Weights of a small GPT-style language model, trained from scratch on English Wikipedia: 15 layers.
Each number is 500 + 25 x the weight over its row's rms, rounded and kept within 0 to 999. Layers, rows and columns count from 0. Numbers have three digits each. The size before them is the row's rms in percent of the matrix's.

# layer 8 MLP up, 512x96, rms 0.129, rows 410-438, columns 0-95
091:465491502452505481495474489511502493512502513504507491483454465519538519519501482560504499501558495496466539513467517465497497531440536496523482465493481518525510479493557535538479519506510483542490520492466510475487519530492498538520491507516535494533487477495521478521488518516532546453
109:547475531501503488471507500480463447547470483511509455519465515480486503514454499506470476538503507509451531536460534511498518487485518502505466499520492484490459516506542468487508495587543483476506515511491503453468486476520499520498518514492513513490502515478496515494481495504477444503
100:497489534504525475486528457480447481508541441528516519456521555530518474480504533496534517518526486504490490494523492472480512542504495523504509497507505492479471531513550473505517497482544491508487518453521483473474447490519477486464482480523501469522498461511466504515510486520457468484
098:504495485502470471513467505467494486504507484497526496516531483498505472470468452476527439518484523538525532527516496477430474456488501500509474513501512502484486521505507461496521506516520497520482477482523453478459458528514475497483475518554575490478483533486500495484477517524524501526
101:522490509511499501484483504519482504534482531499484470507521528508492487526492505453444488500493495475443521553537564465501525486475524521492501480513495497531491544478554516536527476494471489524525488520502516531500509490405490538489469505485499486500496505501535502527532506483514519497
097:509504477531520482481540524471495500450475497475510516483505505552504444513478519501494483483532464448510475543511497506505480478515475522497484512513453525520461500519491440528515482474484513492471501532530471512464471458463548500500531497467487494513531500500515528509524470521476455495
098:481505497516476512531461430533495550526522503526497510470520507508488524467483464567507498531487499498494483489485523482447488476506502500491506442516504534440487529502533483527499472486512488477470477495491470467503481530504471487526481510533523473533513522490500501537470506465476535481
080:464493496489471525491505488559511524465487521507514490488509462477498537534548485526486498512475495489482545541520528575539519521489486524508506502496552484511502486531485508522517489531524492536498464505488549477502488497540484493516512554481545486525469473452494501513515476509512499529
089:479533504446486491498511520514534523486490511495475496487504503517539476469514475467494511507526519538542495518497483468426507476495482520510531543429541446493515485508488474499510461491502513473445537508524538480513481482511468516525499516535486507512512533500516498518510503543529510512
094:532465533535513498459493467489550533509484463496508489521543506522536514544511537505488487544514525447520485509495500524487486480474471497526460480502467521486469462496511496518498498495461511490534530535508527478503490534495480462456513516500474512526507494464510422525509505500514505523
092:460509491540522500489531542519490479505498508471520502546472459551505481538508483520499494471522510490503496516560501560470510517499507487496485473483468513510492485519471473496505505499457477519523483511496544511534457490491514551462520521496524465489583487505479474475510485497493481524
099:491464496480534512487516508520532509479501474491482498534538557519511535559486523549454495494482451510482517486471483518536510488499481519545494445499540534520502507491507508551537483453513444501493522502511478500501477515495506502504534488491496542518472466508480477506488511513457507478
104:521476492478511509472449464480525519502530483431526513555513500444526556526497499522504520456505554453479461523515505529515484469482487474503499502508484478523522512449526512498472506507480504495481525538521478526498519498521507463504490491513470487483511522497489523547523524484496528494
099:449526512517510507522539524530544521536494494519464508525483499457478495532486507541519527494495452500507480491461496489513504485460457453509552510487557490501519524470483502492478473501519464490512465526463537501430490519468519507495513504482554489488524475494515511501501518507522496498
108:535484458491504508525487536491461464551482538506523512502518446532520499499505494504471526490520481460474501510463497476492484502494520520489508474498478486481500494491526477472533524515473495461497482496469476490465547484432476500487494476543480455476505501474546485543505481471495472548
139:505519493504523499501495512481550526462466512488544496503514514548543490481520496515508488500508507510466561428509491481500533494508467473521505509480523567512505536473538490472463505495505461487496482503526471523530497507499521482498465558530519537451536483503496509515502527505491472496
080:456519484512513492500517473488473527473501537470516525474460510485553486494499505475501448514506504502527495506487526486535486508541511493526483538518517547485528495486534445459531515493509500450449504526535481502521515455486518472501502546498528515461473468507497462509466516513526476512
117:488523450478531532519517498487448490490494542456500486508536498500509495523517472498494483522451452507457518438477470534503476503501481519521501438455517492516494518530527529499516481489515508483488491519542509525527495507486471527497505521506472515562517494465480510465499494496523520544
074:464508549513483505492465514532535514498528477487502522503486442494480516504498531520515529502525520486480516515498518508457493492474534488523497481492523490475533484532488483460501478563520512444478459540544483468507538465486511520516512448514488489515525481498503451521505525555486515495
097:529467541492502493482467470503486526502536560469497516511514520522527486485495511511491504445501481456486524498434473499482460531485509485497467476517530486534429506481530496516464513505514470501506500465477527524472506511469488520500530482475527471477469546473500480489517486483534485516
099:495472494466509487480536475457507497485467469491517529488494466469497524562533517477517508526491523470490530467520556528530477478523504541536529530458471505523524534513471523468504498504536491491515522517521446466529498501513477502495514477462472524484496514490523497537473498534499461500
104:530456474489550490467512520472512492506525523497490472499533526470488503508532448510506523483478445531503508504499508504475533471496445508442488478475501522520469493513500543506502507519470458504461532550484493504526482552487497501495518483510554508508483534459524525490498514500542506513
087:486525497489521554520502499500430504479517535484518484511511542505487546492506475556478432487510463497519482505472512506491540497524522476534496475522506504488489508492540514546510498505462497471527496493491474536493503522473485517490487554478526483491489482485483526539521447514496453520
109:503480502491507501470508458507516554495489514478532562500506432515521516439499498504480487510463513544512466499481507477509513508478472506497520491472503511537530517516519512492501495535520514481468491485541508536534482501504508506470519487503459501463516500497522476448452463562484474525
105:557491518480505491510518543505528480538524509475530529505522482474528477548480512484496467477515509517533486508468506486496522473484488524477489485469479477472511484509512517446515455480549483487473516477517513494532469520501544493555491516473466493519553501513514488498516497554525451482
099:464499519466516538510474534505504472481499535508521451522496498482498479523506539512515526463490490510538552495527471527537565505518443538543491541513557519496530536505520518539515497508493481535520526494506498466467494497515541509523508495494517464477473483502487482495489525525501497515
091:496550493516496472461462509477495501527496484515507483500475493501516495520463459499545535482495521490509484446511494506551504464530472512500509536473493559498509497510480495530536470487499486477457474547500506470471528508467553469463525500548489477482537535500476493529507461501499505508
102:530472538528521477514474519499455469496529485553511458494484539492482536455484501476505511531524481527534468552478523512494479450521526529519508519497509523460493477522531473493472515524515471505463526521503512482470496489509501467488543492522549472488487499526520493489523536518482516535
101:488498513522502496450540497530507460529506536519500483549504529560534472499515548539524479504461454444509518474459499500508518541515489488519539515501516487489511502488466492509491489476518527481511497478505517500442532512487485479506504471517556532466513529500486492529523522492510512533